From a checkpoint of a small transformer trained on Wikipedia.
Training: a variant of Adam for these matrices, 159M tokens, 4838 steps.
Each number is 128 + 24 x the weight over its row's rms, rounded and kept within 0 to 255. Layers, rows and columns count from 0. Numbers have three digits each. The size before them is the row's rms in percent of the matrix's.

# layer 6 MLP up, 448x128, rms 0.176, rows 217-242, columns 0-127
108:116090141147127184172162126125116114126108095145156172141167122156159148128158114116129121110135127124138116128158140149096102130115126106113080081176130132124105152072142105104131126106108113177086118118126100139149111151174122199147144121119122117122136163124078135110134127058111094134107131132127128139114122135160149127096111165162121159140112134122107130124168140158148148131117
100:194146083123120170134130108111136127128158151093108135147122149075195163142144142100132124118111091109131125125139139085130135132128148126154125143138151134118149121149108118086094125103111153123114138125127088105077080121131124161114126147140105137144130178125142180124108160143163102092098105170150149203141147139133119135119139114146140143142091109128113125137114185127130121117140
096:131141149157114109147112133112106132128168143167151137152103117136161111129113114117121131137058075136125124131114078146139170097130097155130155131105118186136131105145147158098136119163098122095159129152128105162156176154101139121140144118146118100132108148162156103078127106156139133110103118115169083107107124170104094104154121171141100163132105122120136107131126141114075141105124
104:103165119123121149159114164158128085137170136151174119130160085122097152127159124131108140102113156124129107136160119107125102174127094132138115127130092130124152144098125146150150118114177123171166119114147124120139132152126164124114177134152109132107114171120103117054103156125146091126065175174118141155101138107134146115146085119121123134164100118138108107135101114149141122115116
098:102124160146124115193138117127112143149122102163132158099123125126125140190155158094139114141078098093130098112113150104150121115111086117130113119110113090143106106102130107119154160142140146101150157124133135148109134116138121145129124107193128122102122118110135187089152148125146092089091165116127140158120159134133118106103157123158118086125175104122153118161176125118138110092158
099:124152130125122138131104133166106120142148111121131124152160132142156142123170105125153074141131080116148094135166139135132173101129136141111107102114112137111163069124126125130144178145155133110134155107178123131114135207117112159112106126143105089101121157115088124123136089142152109117089110177081116115129133161116129120118141110129152108107129144136147121139179141162079154084109
101:127103093135129138136119124134131122146147135124111151123160080114145120130130106133129162179139155094113144079119098088112124126154151115126097126125135100124124153108116128132129168095180133136138096140103131136124129084147093136091091130172128119172148144112190103152135135126143144056125116159105098144114113125100159056100116154173138148104110112137145102148153134131097124153097
098:104113166128118116130180144133080149140160166117116162183131130156151139139130125137129091106133143104145114148118139125161131171128156131120125097161114143132178115093131087110129105090139104121091093117099132135125110089125133180157112118152131120123178161160115144121112080147125102159173140103120170112122118154151086104114092134150118106128089117131153093096110112146092105121120
101:113143149136116102132153144126156122160131115131135117174169112112134162143140120108099114110093072128154147155138146167164140156140158145105144165130098118129138125112119128125139118142113097080174117132122117133108098146176156167148090133152116070076146105165111139116166086144110106138140145142108096095147146113093141091082119146123131099143140132187139144119118137159126138114170
101:115110128122110116173155116200140094094159104130148146128115104135151182126141139154124147148085137094099146125137129102171133112140110171142107125146128117111124092086097120102114143115121069118125184099151104159113145117137193129088137140120108123187132131099098128151147157113156101141135125143140117151120133126134156147123132121136161105103108117150132147150103086093157153129138
102:123099072156153157114102159155105118127166137165139140143121123066144136157150155112129126147078121110185151183110094138115130091097139157123108107156082116137107129079117118128146139123134097180152114133151145144146136156143122119189147119117110121078111137128125116130115130089156128163107128149133116107143136126120119107098122103140160126088114143119125175131098136143133168111158
079:144106106121164129128081121128127172148162121155091134118143154082182156123139153140122122152113131140118110094074167144051128115097115143104120097129142092124108121117122133102108130176152151111118116125112130154130123096099106139118115103105106127161135165165137115128146105127166167115161145092157167123104172141097106154110142154172154115135153125131120111112138104124131147137175
087:150094137144101092102176111077146090164131128128144123109152155134095136130129103096110133146115121135111158135144113105138123142088167095153133152128102153145123119126102129150175126142123094070159121133141134126161105183132132104160128136122129057146145129131130127141077105124142145114150162160142115108133128124142083090127094135061161125145116138146149124149120142161165092120113
082:115123070139130134139148149112120135155161121155160152160120115089091178132126161116116111123123114126117169147101157121150147139141168107118084144092109110176141138149082151132125107088126161130128110126141128092124090127119110094124154092137129098131094129093138110146138172138140081100142116149134125114122161116083114115152121095091167168173121121097118124104091090115096133147153
100:084105106158126142138129144126075141143147188137085109147124113119184133153107161115145127172111099122143111110128098124088161136167146144138131143129149118175119089142110104134145116116153127146126150147130101183095140107153101137093087114132081154142136124108114135100128102120109119084130113103186119140137148155145100143113116137145165115091122134149169149137135168143104165116146
125:103129141145093128135133112113045140149189144063118160140132133124109117172138126124133120157113125144152115141159154116166131096147170179107116153128102128174167106159101108105155101119177150165131127111139119120101120125142109155125102108123122103095123127119118123131140137081128118091137123155145146155108099148114122132144086094123126139161159101124155109168108137087110127103117
106:135141120204098113144137139140138104174129157143101133124113102112139133158125130109120145091091122111153143081111141098150150138149130108138118112125128090119136138087136118124151147072136144149119115154152111122110113176116158163146096097173122104137135210119140125134130125142123134133086111125161151148133144113120109110109114090161137132096149075153093104111183131114123106149163
092:083133112118101157135106102148109144111116122087114149101148076123165157111124137115129083121139138113150106057144133117162112140148137169152106139174147190164124110146128146141117113128129169133154138157100123122097101152109114140151128111113121101135130130130096109120122137154138170125105144170146151154138100155100124171124120099129147122139089172119146091115123174135132075114090
078:132118146128114152141191138121149129174144128112122156137121108094089128129093107090091115156149133136111164144114119086130134162114105126144066122157140157115121125142130180154148094090123105161145167132107140129138114087174133148117131176131121129130106124137155150107118138120135115151127096146119058121138084112127133115082124102103141156147100128095158100101093115118120125177147
122:123145110144096146149111154134071111172126158086143131116159134132132153149143119114138099110142094114155115120146103185094161092168115135093086167126115149123185106116127149138133140154147093138177099114114112145087099134096100147140154125132096121120136128137118161125140123115148106077159119125111129154126154115130083148142122142109122085117121081165128147155182139136150121144099
109:117148142136070122134165125141124128160164111107113135159126094184098137137150115117113140142141124130131152112120125108161160142114138122116148126109099156109172125100181107137108135062118094161116147103158092133161120133102163170141102144169133110133156110094137172084154133131142116140102114129099100119074132112149144151141144097121099165092095099127093103130132131137155160111133
104:144130154125110109118104088161090147182105113132150135125139138143159132098129152134118115126123120146142122101119067139191109129178133152116112136150127129120075122117132141164147145144162117096149154142125104125149076157094093161173113090132106109117124166146111120132088107105095087144111153104132152132124146127158129091116102124140164104103150126146138112156169129121115187129152
101:107125131140104127165126110134111135150135111129087131156131139124147122181128147137119116139104066126165123101101080152096130106095139195117156116166126137116133091177115157124150163105157107152105148171149136161112113093105139117151065131124098108131151162190123142133151100085133138129107102131119121122142108114141094132117112092119152109122129104141137109144100129096124151100170
105:143143129127132098153157124132124101099141120100121128152103112119146108159109128105129137126133122137150137084146126117102180153127128123108121117114145169127104159130106144120143200133129172123104129081115108132153118134178092126117098154150115098150187138150085072112134078076111102142187079103141124130135158137137118124139113156161152119109097136117103141129152153144122173111143
093:139138095151144150133094090135085129113096108113131139129162128167127159119137130149134104098127118136125164129141135148125167094148102132086084138171159105125163118150136129097125137122129170127148139126168099104083174115154112150161136142108111171181151162143100140130070121108143131125159100124127114126090119151057134149105094129112126097095103125150119165091129127134151145124133
083:139167133148091164113125121123106142138208144091119135135129118106108125101093163130114122124127114141090103132104134169088142118123100131137164181146080110127135117096113113161136146183113119152162096138166105108132135156139164090110143131112164116105114111169097131122132115128125146136146128170168123125097132099096126180130148093103126146151153132150162108104105089145143146137125
# layer 6 MLP down (transposed), 448x128, rms 0.179, rows 217-241, columns 0-127
106:094092131142111142150124143100116082197129136150106131137105134093151159094108144177136145134143097158113109118108095148135133102083153162157110147135118109130137129104090152119140115163112145125167165150132151155134125130133170104136112124154082127168117138137123100115089116137104161161150143108129115107154132083122114152110170097187111121120137115131157151128077111149089112148128
102:145157071053084140145136125096119106100105163170143141144129122144098113119121109139164125120113165116137151161144135116131084153139129122132129150098133184108153135078132158142131149174166126143133137130103157132128135131135109095143122106167135155133122119147082149131123130121087129131127094130097120125167117162168137104112161135126110131075133169092104145113100164130135100119090
090:185114137145128132110124113134152151121137170126121121111169172092074090113187180154114089132122141123147124116102169103124098103121127145099120105160127131131082129099135152127167122141154160141128100109151181102109111153091141115133093118119138103116108137109097125147116156151158127105104146145116139135086136099100122107141109184144132096132113148108133133190150126100127130143142
110:128097120117120109156142103107138108087126164114108132125092126141136150113116121122135119096142146150177143160193113149108127117150154158095168071092139135111171120140152126176120150123128103142094125140092155085130144111127100131127140117154143157165147141155097148100145134139097166112128065124148112152126059120147136140147128102102121150148110168136143135102102094150123109133101
104:168129152118129107158127174152152136087165130142118108132151105128142151109138144146130136112108162142093107129101165129138125152126085098099122103111128130114101135091141092111139111134105105115148138200087146152082123183115132138165126124146184154144164146111111120134097107110129107143100145120128116109101101130188119161120124095140108130123138182106116129124088141121158078106109
078:128187097137128138101061111106118117130154137115121067099149141142133118109139133163150113161125134108153107128143153142118148073108092128119126116129109128130077115132138125137130119140140159121115103079117194135107108109123123163159158141101174119093119132148110131173165117104138129097130123163131137110100171116122125197137143144112146139166110157151151125121135152091090130142122
099:109158124110134109073091153113117113114103111140167178143160161114126143133087119143108103126160117074131092136174160149150142150105163116152079127159125145131132092131146131136146103105159130178111108154150172154111124113113145121150153120123087133112123115129093161111091137147102112128147149113101137095139139160131115147121142108152101089153165094116090131110179151109125106115141
091:155122134133144124064112122139110158117125166153118130089169137164106089148117086106124110113100115134091160161151143084170125120143160110172135126147123123186154097123152131119162120163142144089124133135135128128102118142119110092088143127110115124133111155167129155160119149084178093103157109128081142144100104127130139105132152144138139147117123126107099072146123093100145109123145
091:123146098109122120105131140114178123118126113083183102151097162097174137103122175163146118166132145142080144112091151147093105096112109133121159133149140132126105124099147156117139105102123117115138171134173159101156136100104156093114148116101140143093153120143159135137138112130155140139123144120127130139140102159132116108130142140165130080146132141089142076156152139132105079085087
113:156121090123097130169087092139092137110141126175140148143138113087170107139116152124160111135166162150165149124072116103152117111122130107105166123152135126114148080154129117147103144152149078130152108094087147087122107146146125171158122082127113146160114136132158164120138149101098085141121151114136095105117146141126128132118112126123128144168168137128141094123141152122081101145157
104:120146179139135080118156105134148125135128102132135139126126128174148113118110128135102159152136159088073108081119172111155134130140085093104124136132111137116117143153158120109100133112101136097133101127147142096101127095070141162119124154105090118163141136153149168155128126128119119137140143108096125130128199114111118166159121169143082107181132129160145100136156112126129112170121
070:116159126121084136145154102155111073128098117103151136184124115139120092157126115088116120121139123131156131137183125149178152147179155108110116116094084147148179146160132116126170149078118127147142140134127123098150112172121118120142123098184165120135137108104111135085097160106097138138116085139087097137133130110162146125123106126096100124147128122134126130134145153122140131123085
076:096151157104107126149122156154142117142122120148145061124115116138150131113135106151121123138137154128141091130096081148118092169135095130148141183110086160128100109102130146129103145138118119153169182138136183138113152134145138131130098114111135169121133160097138102115160114115101167083113103146120132172150109095138124102112155152117127111157124119148156153105109169085114079102113
084:147111103138113122145143086136109168096104146118120157124128171144140125164133081134139134117176142110103108142111146142114135109099133155127113122128171141127117181145159158111107124146105134084087161147081159097145132107093145119089145149129152135104123121123103152106113137118157125118106122110102155111115122181087120147130123094140075143102146169134092116161170097181106149138101
118:147114180102162068139104113112139090099090100116145150141099124148132164140099089171197150124109134131102066123112143128139124103142117074141143083116107148111133154133169168120118146124108119160138130148143100101150132143121129127139158129124152137104158129188134152120131144134128152106150113139119139114129119140145143155143159121093084117154119151143104107098134106123115087139088
147:135162106109132119118138100164132141157116122121115037114121113123129140076140123141110133158158108161099179117145075170109127162154112129119172123102157129106129140111124092135148116153137103111152172132099158130136157140116141112135119164161090153160114144118108125137111135154149135112124133122150075153116095062092123117146138116093099115114133135154165125133145147130123170118149
106:105111132098144154147123148144120100080094105131120182120102122124150109140105154101154175116154072107143150108118144082115167150154134129161155125155097148172138077089158122078154112124117149120130116118105076142140153111177134129155152120132112157143152153133114127117100110125160158141129119114092137152131111118146156150103100137113132138120107134127092131101163104124180117124087
086:135154106118185145114162150156158132163130136155149133135134144124089092151109129166139162098122117150082131120139193125106126155102134114129134153135153134122105104085092121105125131148105114123101138092151126098117133101132146091076172123151092102138179146145144131110074144097140119101172112096128120071102150137127124123107095117128118120132156137128126154160099090159145144136128
083:111149124077159102101101146134131160105130130167108103107156168139154169112160136135113075111148156101089099124146165114137092128109120150113161108120134143116156133126118130105102128142162132077133080114118169105124148093070141131132129131128135118139160135160135079151157120141119140161161159109143165093125162137120118128151091102097135147118176104108107136116119135087139126132167
092:133121126131132104143093109128114128140126112121094105125143161144141159147140080116137122138157116125151059113151116135093167093129130120108089151122108118098136111114144101138046136115186122125133135129130153114130122153140109149144138116096137122112129137161114129114174128156121151109145134097122184132097226158112134168146123157114101134127128122163118126158160086138144114124105
118:108138110075100104144132093077155119080152146171115184162129124086129127156125163108112110137102137144117106139081120139141141115108138073141148133139143162132108100111193099102099120134107125098093126145119119154163122113144123145116154105118114152129120132123146138086131147141136111141099110091097176150153138177140164120162131146156096157159133131146115126097147111157120112138130
103:148116132122124131166143123128108132097137120126174175114166129146118104161121116105128154123117094107121095120113162158100121119134134156147083136089147160139150123098150106156125093122139088162166105102138119137134128159185143133083150110157136111111116119105101129133156143131126135126181121144130085146139139129090137169137108096131120085098119093093066169132145136150176115130085
097:123106114146139106085138140182171141099139123128088044129124110146129121121136093121167157113115158131161127084150137121145154133130133104124164157135145124128134153094124172136145146140103137098095183150151153137119119132153133129126175153180108108130131145151146124140161114151105174106091101131116092121117082109125107108122135097120095136110113149151117125115092102166096144112109
100:110116166146147117091118106085154088168158110131093112111145130139156138126089137130117173114135108113148115115097102136140159136120151121156137127180098132066097162133091145153157165106110106146156176131158102142125124163091134121094141164112127129175142132089108119158125115157138120134078114158156157065125122115132144137135121142096125148108142137124113154119147117145085105118149
099:090104120074089157127128127170172123145147156124130075153083124139120127112149173094116141176127119096153145136092090130109101160113150139151144123104099116123097112120109147113122149135121066182113141102116158129138109118112122094105107114149116145103115102111116117121167124188079123152108130132139137165184150134152114127119133146130145124116143118147111126149127177155140132158124